config.yaml
d_model: 256
vocab_size: 4096
activation: "swiglu"
norm: "rmsnorm"
qk_norm: false
bias: "none"
tie_embeddings: false
grad_clip: 0.5
warmup_steps: 200
decay_fraction: 0.801
steps: 2100
Each number is 50 + 15 x the weight over its row's rms, rounded and kept within 0 to 99. Layers, rows and columns count from 0. The size before them is the row's rms in percent of the matrix's.

# layer 6 MLP gate, 704x256, rms 0.142, rows 13-31, columns 0-127
097:57 41 63 59 53 53 41 42 51 32 58 36 66 22 48 67 73 54 49 57 41 73 26 54 52 60 61 34 45 36 58 78 72 61 64 39 67 51 32 92 59 55 14 61 57 47 60 50 33 64 69 39 46 57 38 70 59 74 66 28 38 46 52 45 38 56 57 33 62 06 50 42 39 54 24 58 46 42 43 52 58 65 28 56 39 77 60 49 38 38 27 15 48 43 40 47 08 68 60 31 40 67 51 61 67 31 45 45 59 73 69 36 52 30 54 39 58 33 77 40 51 35 52 62 34 55 42 38
106:45 50 35 32 67 52 50 59 35 54 63 60 62 51 33 41 48 49 36 36 73 75 70 52 47 44 42 55 76 60 45 47 48 44 45 72 44 40 35 49 35 68 61 62 48 62 48 39 31 81 58 37 47 49 43 65 12 40 68 09 67 71 70 48 45 62 73 36 64 41 38 57 33 68 50 69 60 58 84 47 42 96 70 50 77 54 52 66 81 28 48 43 29 61 50 60 34 48 38 54 64 33 53 43 49 34 42 56 70 81 43 45 42 35 30 66 72 58 42 45 56 46 57 30 21 68 64 65
095:56 77 40 38 51 28 47 59 51 52 34 30 48 37 49 55 90 40 35 49 46 35 61 36 49 29 50 53 35 66 53 45 35 63 49 42 48 42 39 35 37 69 47 50 48 55 67 36 48 46 73 48 33 33 50 25 49 48 52 24 25 64 58 62 28 32 41 14 49 37 60 43 53 31 63 44 55 45 59 53 66 49 48 39 71 52 46 55 54 21 71 44 61 61 55 56 58 70 39 49 51 58 47 57 78 22 57 56 59 47 48 48 65 60 40 51 43 71 62 33 54 75 32 46 75 31 48 43
099:78 51 72 53 26 32 48 64 83 24 59 31 42 41 75 45 36 71 44 67 43 68 38 59 51 29 68 47 40 62 58 72 60 35 48 47 47 64 29 59 40 46 47 65 48 69 80 34 52 25 47 25 34 58 31 57 54 31 49 43 57 25 43 52 40 56 43 54 63 45 39 57 36 41 15 74 41 55 51 51 72 50 39 40 71 68 54 56 71 39 19 85 61 50 24 45 46 45 58 61 66 49 51 70 47 63 29 52 53 46 27 61 58 31 41 75 61 47 87 65 71 64 19 45 53 73 34 29
101:50 64 79 49 40 57 51 37 24 59 62 31 51 57 09 63 35 31 58 91 56 30 50 47 36 70 37 58 36 27 42 48 75 67 48 87 52 40 55 59 29 63 48 29 30 40 65 22 71 48 51 46 79 53 19 64 71 62 58 43 47 44 50 70 63 63 58 91 38 79 57 53 35 55 42 50 46 41 54 70 46 31 45 48 61 53 50 59 46 49 47 47 64 57 66 62 76 43 45 53 33 55 43 44 43 48 46 77 32 79 57 28 27 57 23 38 70 64 51 42 47 47 34 47 41 41 55 48
097:55 36 23 64 43 72 54 58 43 27 55 36 29 37 42 18 27 37 50 58 72 34 81 43 39 36 55 52 47 49 77 49 34 70 50 48 41 34 67 39 43 39 27 37 40 47 67 43 38 83 66 44 52 36 41 58 68 93 28 29 58 51 43 47 54 59 70 40 50 30 24 60 53 46 68 51 46 56 51 40 50 80 62 65 52 63 71 63 23 65 57 53 44 68 62 68 63 44 58 34 65 64 32 70 48 78 58 46 68 47 36 47 51 41 41 31 51 29 55 44 46 84 64 66 62 57 57 45
098:61 40 32 43 50 42 46 40 49 36 29 41 55 38 46 50 48 48 46 47 84 49 60 55 55 44 68 36 16 56 49 52 44 37 51 33 51 46 73 74 39 53 44 64 36 37 56 42 49 43 48 62 72 56 69 60 19 82 77 45 32 45 53 44 46 70 25 23 47 38 69 07 53 49 61 26 53 63 11 30 34 54 46 40 67 26 65 50 39 50 53 61 55 35 09 68 62 44 18 65 53 53 60 45 13 60 26 35 52 55 50 31 49 33 48 63 65 35 38 52 51 47 61 52 35 62 59 45
100:41 69 55 39 67 81 33 40 43 63 47 40 35 34 40 25 47 60 30 41 64 64 36 60 41 45 48 68 28 30 56 53 50 47 44 34 59 67 76 61 38 45 54 56 51 52 40 39 57 43 53 48 44 44 57 19 41 61 75 36 47 60 82 38 35 55 68 62 41 54 32 64 43 22 64 44 81 31 49 31 69 23 50 53 44 56 40 41 64 32 26 73 38 26 36 55 14 42 49 51 42 42 67 48 42 73 39 61 34 47 52 42 50 35 30 45 24 47 49 25 84 42 46 52 36 38 58 53
106:52 69 79 53 20 49 54 51 46 51 49 67 73 49 57 26 48 57 39 48 36 55 43 58 66 22 27 23 42 67 70 57 36 48 53 19 55 54 43 43 42 20 53 41 52 46 25 34 24 39 59 45 14 48 33 33 67 35 38 39 37 66 49 55 49 60 51 34 19 66 40 51 51 54 56 42 54 56 62 62 50 50 43 67 62 85 60 55 26 60 45 30 62 40 52 58 72 32 34 47 56 26 68 25 52 44 20 59 40 63 33 64 46 22 46 36 30 84 52 61 66 60 52 30 68 48 61 77
102:72 52 77 64 55 47 52 76 47 59 54 31 50 50 89 40 49 58 51 56 52 54 45 67 81 60 54 55 57 63 38 52 57 68 38 46 46 69 36 37 48 46 56 70 45 77 45 46 44 65 16 58 53 52 80 23 51 43 35 45 66 30 43 24 77 52 62 62 58 68 58 36 57 48 32 79 55 63 39 55 30 54 40 39 50 70 54 73 62 38 61 60 29 40 64 59 45 52 32 34 40 42 71 68 24 45 32 44 35 45 59 37 48 47 30 65 42 56 58 67 47 67 62 89 71 66 55 53
097:52 58 58 08 36 71 42 54 72 50 44 42 55 49 46 52 73 22 46 65 61 33 31 62 57 45 33 34 53 69 39 74 55 40 99 63 74 37 70 27 45 71 56 29 52 64 60 32 43 52 24 32 57 67 46 69 22 59 51 38 55 47 52 37 47 31 44 47 42 67 65 27 54 62 68 53 35 44 50 56 56 51 58 25 57 66 46 42 38 17 51 67 55 39 47 57 58 44 55 47 33 30 39 62 51 34 45 62 44 43 63 72 78 67 55 24 46 26 37 34 40 53 47 40 22 75 42 63
104:58 46 63 52 43 73 65 46 44 46 51 51 38 57 80 67 66 56 57 45 54 44 37 53 34 59 37 41 48 65 46 78 51 63 43 37 43 59 66 43 53 37 55 56 58 49 45 56 38 37 46 48 47 53 67 42 37 45 37 55 61 50 65 77 32 38 41 52 67 61 42 41 78 85 68 56 67 75 81 55 76 53 76 34 39 56 43 33 72 22 33 45 44 26 60 73 69 34 24 70 74 65 39 78 45 37 36 68 52 48 24 34 49 17 66 48 31 60 48 30 62 46 49 23 41 36 61 37
103:38 69 50 30 71 49 37 57 19 58 26 34 69 71 46 59 86 40 27 61 57 63 42 55 88 69 37 49 55 49 40 25 56 72 44 55 73 41 59 22 87 45 66 45 54 78 19 50 61 41 62 41 38 31 33 88 68 57 65 29 52 34 37 49 76 62 48 36 43 51 62 40 58 33 55 68 76 52 61 30 70 60 89 41 59 44 71 50 38 36 61 34 73 42 66 43 64 63 65 64 29 44 36 68 55 36 49 58 36 44 27 43 76 43 51 71 61 42 26 33 53 55 25 53 52 51 46 52
101:65 40 48 51 60 13 58 29 33 51 49 24 66 63 45 60 47 65 45 62 45 46 48 29 47 37 65 58 61 55 35 47 55 40 88 84 52 52 24 43 64 40 41 59 32 38 64 66 55 46 73 44 80 39 60 68 41 61 37 49 54 45 50 50 37 55 57 37 43 48 37 34 73 39 62 68 43 52 54 40 50 47 50 49 89 72 40 56 56 42 46 62 35 49 83 34 50 46 08 49 53 53 40 50 49 39 48 79 88 50 59 62 60 68 56 37 44 46 66 55 23 71 53 49 58 68 64 63
100:44 26 60 61 46 44 67 59 50 74 47 49 91 41 52 63 51 49 38 18 53 52 46 27 68 23 41 48 47 48 47 50 68 44 35 49 63 46 61 47 61 58 86 48 15 50 52 59 68 69 34 23 35 52 43 34 75 70 39 52 61 56 65 56 33 36 46 37 61 55 23 62 37 81 38 48 64 32 61 75 50 46 24 37 80 35 75 79 37 54 29 36 63 34 34 34 47 27 33 36 56 57 60 59 41 38 53 60 52 55 45 78 67 32 56 51 79 55 35 52 54 36 35 61 45 35 31 61
103:12 45 62 83 26 73 66 30 61 55 37 44 61 50 35 31 71 39 46 70 55 80 44 19 45 46 52 17 26 58 47 49 51 41 46 47 44 43 42 33 35 46 32 44 19 69 61 59 37 30 23 39 36 75 88 25 61 36 52 45 56 60 86 35 29 56 53 56 31 50 52 60 83 43 48 43 47 00 59 43 57 48 48 58 30 67 63 57 42 47 33 50 31 54 56 62 43 57 33 52 30 62 48 59 56 55 52 42 64 49 43 64 41 42 34 60 48 72 68 29 56 52 57 57 62 66 55 25
102:41 50 63 32 51 45 63 67 51 66 51 45 34 63 49 62 79 25 28 34 47 61 48 58 74 57 70 57 56 46 50 68 48 50 58 58 30 31 48 79 56 35 34 42 26 74 30 71 57 50 53 53 26 25 54 24 43 55 42 65 51 47 46 53 45 63 61 65 57 45 71 44 32 24 89 65 63 41 47 42 67 44 49 24 59 27 34 60 58 48 48 55 37 50 51 28 59 60 52 42 32 64 54 91 61 50 33 47 76 21 64 77 62 37 58 15 55 41 70 66 58 60 47 75 49 57 31 72
106:23 56 09 65 48 54 65 61 54 47 50 39 66 60 28 48 45 59 34 53 46 59 63 49 40 42 68 77 87 50 38 62 54 53 38 52 48 76 43 36 72 51 65 54 47 52 64 41 64 54 55 53 49 47 50 39 53 67 47 40 73 52 65 55 61 28 70 33 51 37 66 44 50 46 63 53 31 29 49 58 63 57 38 70 51 77 23 38 42 53 67 48 55 38 40 49 58 37 77 49 18 53 60 31 70 48 67 35 53 61 45 50 65 60 39 56 79 46 53 39 40 70 36 62 77 38 49 59
100:52 55 60 26 59 14 63 55 46 28 80 78 69 39 29 64 77 86 53 56 50 37 29 46 55 23 58 48 37 48 35 24 67 42 42 38 55 49 16 35 66 26 46 36 47 59 28 36 77 77 56 77 43 51 41 74 36 34 42 39 42 86 35 16 32 36 21 47 53 50 43 56 39 39 54 77 40 48 71 46 31 56 44 77 43 43 29 62 53 64 50 33 61 47 44 57 39 46 61 60 18 44 59 46 47 81 47 52 45 43 58 50 67 71 80 36 58 51 62 69 57 53 81 33 44 46 55 34
# layer 6 MLP up, 704x256, rms 0.141, rows 13-30, columns 0-127
104:37 77 29 68 79 08 56 48 61 47 51 14 48 64 61 52 59 88 36 51 51 30 42 62 24 25 42 47 58 48 60 36 57 45 56 46 77 45 77 86 44 55 61 59 38 50 38 43 31 21 69 30 07 50 45 47 50 52 24 57 30 36 16 15 45 52 42 51 22 48 23 50 53 33 64 33 35 15 34 62 52 50 49 45 47 46 59 63 54 51 47 48 53 64 70 29 28 61 59 40 34 78 29 67 44 46 51 56 55 72 80 29 66 37 47 81 62 68 49 31 51 61 45 44 11 55 77 59
106:48 54 63 42 60 46 62 52 62 59 38 46 51 61 51 56 38 64 40 25 65 33 59 44 51 38 66 34 41 44 25 38 64 49 31 47 44 38 51 44 69 19 52 49 18 69 34 69 38 54 72 32 34 41 40 38 87 27 51 64 51 64 58 43 53 30 36 49 44 46 32 52 48 49 25 54 29 34 46 78 69 42 52 45 73 53 45 36 39 38 62 25 36 41 70 48 48 69 41 41 49 79 54 47 40 45 64 31 33 54 57 51 37 59 69 39 38 51 66 57 61 46 44 56 67 31 66 49
098:61 47 40 44 33 77 27 46 51 41 46 56 23 43 25 55 38 59 58 66 44 12 51 55 60 52 48 48 51 36 35 47 38 55 34 49 15 64 42 53 57 74 70 57 86 39 55 83 48 58 44 58 45 50 66 59 35 36 43 89 35 54 47 42 62 37 47 39 42 46 64 37 44 50 52 47 53 25 73 60 91 28 39 54 28 61 58 42 77 49 35 40 52 46 07 54 38 62 54 65 41 46 29 64 51 34 42 47 15 59 50 79 40 59 45 43 27 64 19 59 42 63 48 70 24 62 48 29
102:39 42 54 67 54 84 22 49 63 71 71 50 49 45 40 54 38 52 45 32 38 35 57 58 47 63 42 67 77 95 26 41 23 66 48 40 63 67 31 59 61 58 54 35 45 68 73 34 49 40 57 30 49 55 52 52 23 45 41 61 62 51 82 59 60 43 38 62 77 66 43 34 50 39 60 59 13 53 50 54 48 42 54 70 44 53 48 58 42 17 51 52 82 69 52 37 60 36 58 49 63 45 58 50 87 84 71 51 63 59 82 57 57 80 48 55 64 48 76 53 41 53 16 54 32 60 44 15
100:57 32 60 69 36 40 74 53 42 76 62 42 52 50 41 45 55 51 64 42 58 55 39 49 41 27 55 76 75 64 49 60 56 39 77 57 45 50 34 46 03 38 76 58 33 28 86 66 74 41 56 83 41 52 77 42 61 52 77 62 46 57 37 74 36 50 62 32 27 59 44 56 51 29 44 63 31 45 47 66 43 43 49 43 64 42 77 46 47 68 70 09 51 57 28 21 17 38 51 42 44 52 41 25 57 73 43 38 87 60 51 53 56 48 47 39 58 45 67 36 48 57 35 60 66 68 67 89
098:72 74 39 25 53 51 65 62 45 22 54 47 23 52 49 40 46 38 39 43 75 62 38 56 31 59 56 62 31 41 25 83 18 43 60 47 42 46 89 62 53 49 50 26 66 57 47 54 46 18 47 44 47 42 41 32 35 32 62 91 59 47 66 64 53 33 56 57 77 57 68 52 36 42 46 24 40 34 46 48 69 40 55 48 29 49 36 75 34 49 61 42 61 27 27 52 68 50 52 51 61 41 58 64 42 33 78 58 27 49 59 54 49 24 70 35 43 48 32 58 59 37 68 50 73 62 39 23
106:44 52 55 48 29 49 51 53 40 43 59 49 53 26 54 47 47 48 59 54 57 64 58 37 59 56 69 36 70 40 66 65 37 38 50 65 37 74 62 24 32 33 30 48 32 43 42 51 43 89 61 67 42 45 49 49 36 80 42 59 37 27 42 58 00 20 57 46 49 85 65 63 90 41 38 99 54 54 65 52 58 45 60 44 39 71 42 79 37 36 56 55 46 48 72 40 53 67 24 47 49 43 56 53 36 44 51 48 44 16 62 68 37 54 61 35 36 68 56 63 61 39 40 49 39 43 44 55
103:66 47 33 43 48 77 41 61 71 28 13 53 15 53 57 69 48 40 60 66 47 50 55 49 67 63 44 38 71 38 63 55 49 27 39 57 54 42 16 56 57 15 46 33 53 50 61 32 39 46 57 40 55 41 58 55 53 31 55 56 78 42 33 23 57 57 64 63 73 57 42 65 54 55 33 31 65 39 41 47 86 57 41 69 68 12 25 60 44 31 34 27 54 69 70 43 77 46 49 28 49 47 45 44 47 41 52 14 59 50 29 60 09 45 50 14 26 28 51 53 28 74 34 66 49 65 36 55
104:47 49 74 55 29 27 59 64 49 70 33 55 54 62 31 74 38 45 48 43 54 89 54 35 32 22 60 65 48 52 35 59 43 29 28 49 35 66 41 31 46 26 45 59 40 30 53 58 65 31 38 43 55 53 38 54 72 52 38 46 60 45 63 53 58 87 81 55 57 43 35 39 35 57 45 43 25 52 72 63 19 68 37 58 61 42 52 57 39 39 75 59 34 67 33 44 61 61 51 52 78 43 83 41 67 61 58 59 52 53 61 66 29 60 49 56 38 47 59 77 74 26 65 76 27 54 37 40
100:56 55 57 45 23 45 71 26 27 38 48 68 74 36 70 46 52 58 43 70 65 61 28 48 35 39 64 44 43 47 40 46 50 36 66 58 73 60 61 54 60 85 34 37 27 50 41 42 64 43 59 47 83 60 62 31 57 51 50 47 48 77 47 62 63 51 76 53 50 70 34 42 31 64 41 45 59 14 32 54 31 67 63 45 51 55 38 44 57 61 41 47 48 35 56 34 56 34 37 50 59 58 53 50 65 60 35 58 66 50 38 84 54 32 34 55 31 37 68 54 47 39 53 19 42 51 53 59
101:40 36 62 53 73 55 60 59 45 37 64 60 47 46 40 56 46 45 34 39 22 68 39 61 31 62 55 58 59 12 42 42 51 45 56 65 59 53 54 57 45 52 55 66 52 67 88 46 50 47 52 77 53 32 39 56 61 72 64 33 51 58 49 50 47 37 61 72 50 43 46 33 39 52 75 57 44 47 00 61 57 60 51 61 67 63 51 70 60 46 17 63 81 58 50 67 46 40 43 50 43 26 27 75 40 50 50 73 49 54 49 54 41 51 17 68 28 42 51 83 07 57 57 54 47 41 56 53
102:57 42 45 31 44 37 42 53 50 54 59 59 50 43 34 63 41 78 64 67 63 37 70 34 18 39 35 58 32 58 35 45 80 23 22 44 50 60 64 53 61 40 77 51 58 78 47 16 58 31 38 39 61 59 50 65 49 59 68 40 50 51 60 43 29 59 64 45 50 40 26 73 42 93 45 46 74 30 64 25 48 55 52 36 50 66 21 38 45 41 33 38 52 61 55 19 28 54 61 66 80 43 51 78 65 56 45 61 54 43 50 30 69 50 59 71 32 93 75 71 31 39 64 46 65 47 52 71
096:22 64 46 71 73 69 52 71 49 41 53 46 64 25 49 66 59 25 35 65 59 39 59 54 65 51 46 87 68 54 52 61 64 66 81 55 55 53 61 56 36 39 58 76 60 77 53 67 75 40 37 41 40 55 53 60 57 80 38 48 60 46 46 34 73 57 48 81 46 48 36 48 76 29 22 64 39 53 36 61 52 46 53 52 46 44 61 47 76 60 85 61 61 49 11 50 60 50 47 32 57 61 38 61 69 49 49 53 58 43 84 56 54 46 40 28 38 28 52 43 43 65 47 61 58 55 58 70
102:22 32 43 48 39 37 30 40 76 52 53 42 36 59 53 74 55 57 49 27 50 34 24 43 68 45 53 41 38 55 44 49 48 32 59 63 78 49 42 53 55 50 33 77 92 51 13 23 27 59 53 66 67 31 60 60 54 43 64 23 48 71 43 46 30 44 60 48 62 37 43 34 31 69 33 47 81 47 48 54 49 68 43 46 52 37 42 52 42 34 61 58 25 53 34 35 65 41 57 51 76 58 44 51 40 09 47 57 66 56 83 52 41 36 58 80 49 65 49 51 53 52 41 54 36 37 38 55
099:32 58 36 55 34 42 53 54 60 31 32 57 56 34 52 57 70 16 68 59 59 36 53 32 56 58 38 29 33 66 35 52 55 54 66 67 61 40 25 41 53 70 41 58 48 53 65 45 57 39 71 38 32 64 60 68 49 26 35 40 48 55 43 42 58 83 41 79 43 47 20 41 65 64 55 39 56 29 38 37 60 43 57 67 59 39 25 42 67 59 58 43 75 26 71 48 54 46 49 54 52 46 46 73 47 48 25 43 68 75 56 29 67 60 44 48 45 47 54 69 61 66 60 53 54 67 42 37
106:63 41 44 25 41 40 53 31 46 68 44 54 70 78 44 50 21 60 46 47 73 36 44 29 32 21 39 49 45 88 26 31 72 28 61 48 41 63 30 56 43 44 46 36 44 82 53 34 36 54 29 45 70 55 59 34 39 37 39 63 40 57 73 52 54 22 64 25 59 55 36 30 66 62 36 48 42 32 37 73 48 59 43 51 33 45 60 49 71 57 52 36 32 74 69 77 51 43 54 56 48 41 31 45 44 71 68 25 33 39 48 71 44 56 60 48 50 72 24 00 47 40 57 55 57 17 43 43
100:46 36 46 36 34 32 21 34 27 46 26 37 47 40 58 26 48 25 76 46 70 21 40 71 29 77 60 42 57 25 49 56 57 52 69 46 67 31 56 36 59 25 52 35 61 72 48 77 41 52 55 26 32 36 51 31 32 43 63 34 57 57 63 67 56 52 40 53 43 56 38 53 72 36 50 77 42 45 35 40 80 35 06 25 65 46 58 71 48 57 49 49 43 57 36 36 66 36 51 51 40 64 56 61 48 28 60 52 60 43 63 53 60 48 73 57 56 34 51 36 42 59 60 72 52 46 37 51
100:38 30 61 19 68 59 71 56 55 41 32 30 43 60 37 48 55 54 42 74 50 39 31 50 54 53 63 71 68 50 30 47 69 44 44 59 64 53 58 35 49 58 90 65 71 45 39 64 36 52 09 34 33 57 32 35 56 46 67 08 61 38 63 45 51 47 38 29 49 56 54 41 60 60 61 48 31 44 55 51 53 36 46 58 28 73 49 49 36 63 59 80 41 39 64 45 25 30 76 58 39 35 54 49 11 52 57 29 59 47 47 63 73 48 48 63 60 58 33 38 27 42 17 46 16 40 55 50
# layer 6 MLP down (transposed), 704x256, rms 0.128, rows 13-30, columns 0-127
106:42 54 57 34 77 44 32 64 44 20 55 80 53 56 25 52 33 40 44 49 42 30 00 52 62 54 41 42 41 55 55 44 47 35 40 42 67 67 56 12 61 45 29 46 83 41 58 38 59 56 42 41 43 53 37 78 17 51 40 76 57 40 55 37 57 32 59 46 51 43 70 63 62 54 44 37 66 30 30 43 29 43 58 54 53 49 35 41 63 71 60 45 48 50 45 44 49 45 48 22 51 42 53 44 53 51 44 44 11 33 48 30 64 50 62 60 37 59 96 53 59 35 80 53 37 70 59 49
100:67 50 60 71 55 25 26 16 31 63 50 51 74 49 46 45 66 65 30 49 62 49 60 44 67 47 19 51 60 31 40 62 72 47 32 32 22 35 59 53 50 29 33 50 73 57 19 36 40 55 40 43 44 44 41 40 44 46 64 44 75 45 48 53 58 62 49 40 43 53 35 67 49 70 42 46 75 32 52 34 41 55 68 35 71 59 26 58 08 41 63 33 56 32 44 57 48 35 21 47 48 40 25 67 30 58 67 58 54 60 69 20 51 57 40 54 50 49 38 66 50 35 43 42 80 73 75 25
102:46 43 60 71 59 64 51 62 72 41 60 53 22 48 47 49 50 42 26 43 43 51 43 53 91 55 19 47 63 30 41 49 56 64 38 77 57 43 47 37 49 44 27 43 71 53 59 84 58 47 53 41 54 58 40 65 45 39 44 56 95 39 45 53 54 53 66 40 50 52 59 51 53 70 60 59 67 41 39 38 49 32 41 63 38 69 60 81 38 61 54 32 69 54 05 23 74 55 65 38 70 52 59 58 58 24 44 72 49 54 52 51 50 63 41 58 35 50 37 39 54 66 51 64 45 49 84 63
103:42 26 58 53 69 46 63 31 62 55 66 45 88 78 53 53 50 49 43 38 39 31 49 51 37 15 39 71 35 55 44 45 41 42 43 53 32 53 53 86 46 47 17 72 48 47 67 48 68 64 59 68 53 45 64 38 43 52 19 35 72 59 36 52 58 50 41 70 53 63 50 59 99 45 61 40 68 51 35 64 47 24 58 58 54 52 56 61 23 44 54 42 51 72 53 66 69 40 48 54 51 38 32 62 24 42 36 14 77 62 51 64 57 57 58 24 31 30 37 50 24 65 40 31 52 69 53 88
103:40 37 66 82 62 54 32 57 43 51 33 63 47 41 86 34 52 74 11 11 50 71 60 47 23 45 54 52 66 63 51 46 63 63 34 30 28 36 37 44 62 40 76 60 66 69 37 52 36 59 48 54 51 50 58 53 60 42 61 62 47 61 64 43 65 55 23 13 70 31 47 72 67 43 55 36 70 67 41 27 49 54 47 22 63 73 33 23 51 34 45 56 63 56 60 24 47 34 35 41 65 47 46 44 50 33 32 43 52 40 69 59 65 43 60 77 53 62 54 39 57 72 52 36 48 40 55 35
102:79 52 39 63 75 36 50 99 42 37 50 46 30 49 46 64 41 87 47 37 68 75 78 44 39 48 62 73 61 40 49 35 34 75 49 50 15 74 61 48 63 47 30 23 53 37 72 41 36 29 30 35 31 63 47 66 44 58 89 48 54 15 35 38 66 85 52 61 60 72 44 38 34 86 51 50 36 38 76 33 35 47 61 51 41 39 86 63 52 51 62 65 48 44 33 76 60 68 34 44 48 63 40 41 54 50 65 64 59 49 43 51 45 52 53 61 52 68 38 48 54 61 48 57 39 52 60 63
093:43 69 50 53 16 57 35 37 56 48 74 31 24 52 59 33 64 31 68 57 50 41 43 64 25 46 62 60 20 46 64 46 77 50 46 45 33 56 37 47 39 60 48 10 68 33 49 81 41 69 44 55 51 66 45 27 60 48 42 35 41 57 80 68 62 48 71 54 49 52 58 63 32 36 42 69 38 49 43 55 30 74 48 35 47 72 40 39 39 60 57 35 28 43 62 49 63 73 29 63 51 33 55 38 32 57 74 70 49 29 67 60 64 35 41 61 52 64 38 49 44 46 41 38 62 19 36 98
103:57 41 27 27 62 36 48 75 50 28 30 60 26 51 62 52 40 15 48 40 50 38 60 32 52 65 25 58 67 75 53 46 43 44 29 49 33 44 44 31 62 58 54 68 47 40 78 85 44 51 52 64 23 53 61 50 78 28 71 36 41 40 31 35 63 36 71 40 71 76 42 37 99 53 40 77 57 52 33 64 48 47 53 67 49 25 61 54 47 65 64 45 52 32 54 51 28 80 51 03 58 56 70 52 48 66 45 42 61 54 47 61 33 71 60 47 57 25 63 59 27 42 41 61 56 59 32 68
106:53 32 55 72 59 41 56 36 79 49 49 47 68 59 65 24 61 51 54 54 52 51 53 59 49 65 52 49 25 65 46 70 25 43 40 67 72 86 39 61 39 43 43 50 25 58 52 05 26 45 61 32 55 53 42 30 44 40 28 47 65 45 63 85 47 68 34 43 44 49 48 59 34 39 68 38 69 66 86 44 64 47 58 46 53 57 66 33 57 51 17 65 53 78 58 60 80 42 51 57 64 19 59 23 52 55 36 49 69 60 62 74 38 50 52 58 09 48 64 42 54 37 52 29 32 75 58 58
103:63 54 19 43 14 38 85 84 61 46 37 85 46 51 32 57 48 54 69 53 65 62 43 59 60 40 58 64 51 59 66 41 48 60 40 51 53 47 32 62 46 72 43 63 61 68 37 52 31 51 32 71 62 32 58 68 46 57 63 62 70 54 42 74 43 31 65 39 36 50 37 48 50 67 68 62 50 19 47 57 87 39 56 56 47 54 28 61 30 47 42 57 35 58 66 43 42 71 59 34 49 58 63 49 64 57 45 47 33 54 76 32 24 53 22 17 59 77 57 39 13 34 66 50 67 44 58 47
100:55 68 32 67 72 73 33 24 62 37 55 42 46 79 64 75 87 35 51 49 54 37 52 39 77 49 50 51 52 45 50 51 62 55 56 27 38 73 54 56 56 33 42 80 31 60 45 50 49 29 63 47 44 47 59 23 37 71 21 41 50 48 40 55 48 58 41 51 49 43 39 67 55 62 44 57 56 46 42 62 49 44 45 50 46 29 37 42 54 58 50 36 48 68 38 67 56 53 21 67 68 64 14 43 62 67 42 20 57 41 55 33 64 77 32 37 49 61 20 73 53 57 68 31 43 83 73 35
103:48 49 46 22 25 51 20 72 51 42 30 37 62 65 53 60 72 54 68 55 56 36 48 20 22 67 50 45 37 43 43 56 71 70 50 59 54 57 49 70 38 13 62 36 60 51 44 50 79 70 72 65 46 67 33 54 17 59 32 62 79 65 31 31 22 61 53 60 55 55 29 45 63 57 63 57 76 22 70 35 44 50 59 55 38 51 35 49 38 52 48 61 36 79 68 79 57 37 51 41 21 22 53 61 53 39 45 59 57 44 56 25 64 24 64 71 32 42 62 38 58 56 40 24 57 80 44 58
097:45 77 60 21 55 66 36 50 57 46 50 53 52 58 40 42 58 58 61 75 69 24 49 47 53 44 41 46 32 49 40 41 39 33 36 44 78 43 60 55 33 40 34 31 55 55 50 59 61 55 53 56 42 60 60 69 80 45 65 44 46 66 66 53 80 42 58 61 47 21 53 65 41 47 74 56 58 60 72 64 48 48 29 43 37 51 56 68 60 31 51 61 43 51 67 74 52 81 76 60 27 60 50 61 39 73 24 08 64 69 53 33 49 43 50 61 27 61 52 41 32 24 65 58 63 42 49 64
102:49 65 50 69 76 29 50 53 48 52 63 24 34 48 63 90 55 52 20 61 57 72 39 55 74 43 61 46 40 68 70 33 32 44 49 64 36 54 74 39 62 66 49 26 46 29 31 46 67 59 54 73 54 50 37 54 19 57 61 41 51 47 55 38 62 39 50 86 57 56 52 43 28 35 58 48 56 51 76 73 45 35 51 50 59 43 48 78 54 58 60 39 19 44 37 27 44 54 41 30 70 56 61 84 52 31 38 33 67 55 72 65 41 48 63 65 44 46 40 76 58 55 39 37 60 39 58 61
097:57 46 84 48 28 40 42 32 23 52 42 44 35 31 53 41 50 25 56 48 43 62 31 48 52 66 47 40 47 34 37 34 67 73 45 38 25 50 49 63 23 33 21 50 31 40 58 60 24 60 59 58 67 63 53 78 55 41 52 60 63 56 36 49 24 22 78 52 54 31 92 38 49 37 56 31 33 58 39 46 79 31 68 53 26 56 45 46 54 51 76 43 38 64 42 70 60 77 52 50 41 47 43 25 68 40 57 74 50 16 35 49 25 56 41 47 45 53 67 56 60 36 74 66 49 72 73 40
101:33 80 42 35 13 20 41 57 41 66 52 67 63 49 49 67 62 60 28 25 63 53 46 43 40 55 82 46 70 42 72 45 72 32 40 66 79 54 66 50 42 69 23 48 34 48 21 69 56 49 39 46 35 58 66 47 38 62 58 55 32 47 59 17 40 42 66 48 36 30 35 52 43 49 28 40 19 57 61 51 83 59 27 55 21 49 45 35 48 30 58 30 30 45 33 37 70 36 42 27 78 60 63 28 72 58 47 67 70 51 47 43 34 61 61 45 60 57 54 56 47 52 42 54 57 24 52 30
106:38 52 45 57 59 60 19 72 42 58 38 32 66 90 50 34 43 38 68 58 35 47 67 46 66 46 65 30 27 79 29 69 43 66 46 57 49 18 68 36 58 45 58 48 31 71 40 65 40 37 15 33 28 35 37 74 48 62 67 43 31 90 60 59 47 37 41 51 71 54 50 63 36 47 73 67 57 64 86 56 65 62 39 75 24 43 61 32 61 48 52 45 61 47 48 61 56 46 65 45 38 74 64 36 48 53 27 46 65 45 66 41 32 37 47 46 62 29 39 39 79 31 55 77 55 64 30 52
104:50 25 74 42 57 47 55 55 55 61 65 45 33 54 73 81 53 39 64 39 35 67 46 40 44 54 18 40 33 74 69 60 39 58 59 57 30 40 54 43 57 54 39 42 69 70 55 48 34 70 46 44 77 63 60 71 45 38 75 41 24 44 69 22 35 56 42 56 61 46 71 69 55 45 42 30 44 45 44 27 38 42 39 46 36 36 12 52 65 71 40 52 47 47 69 46 37 41 62 54 57 26 50 52 44 38 27 56 60 51 36 23 67 44 31 44 75 46 24 50 41 45 73 38 55 66 64 48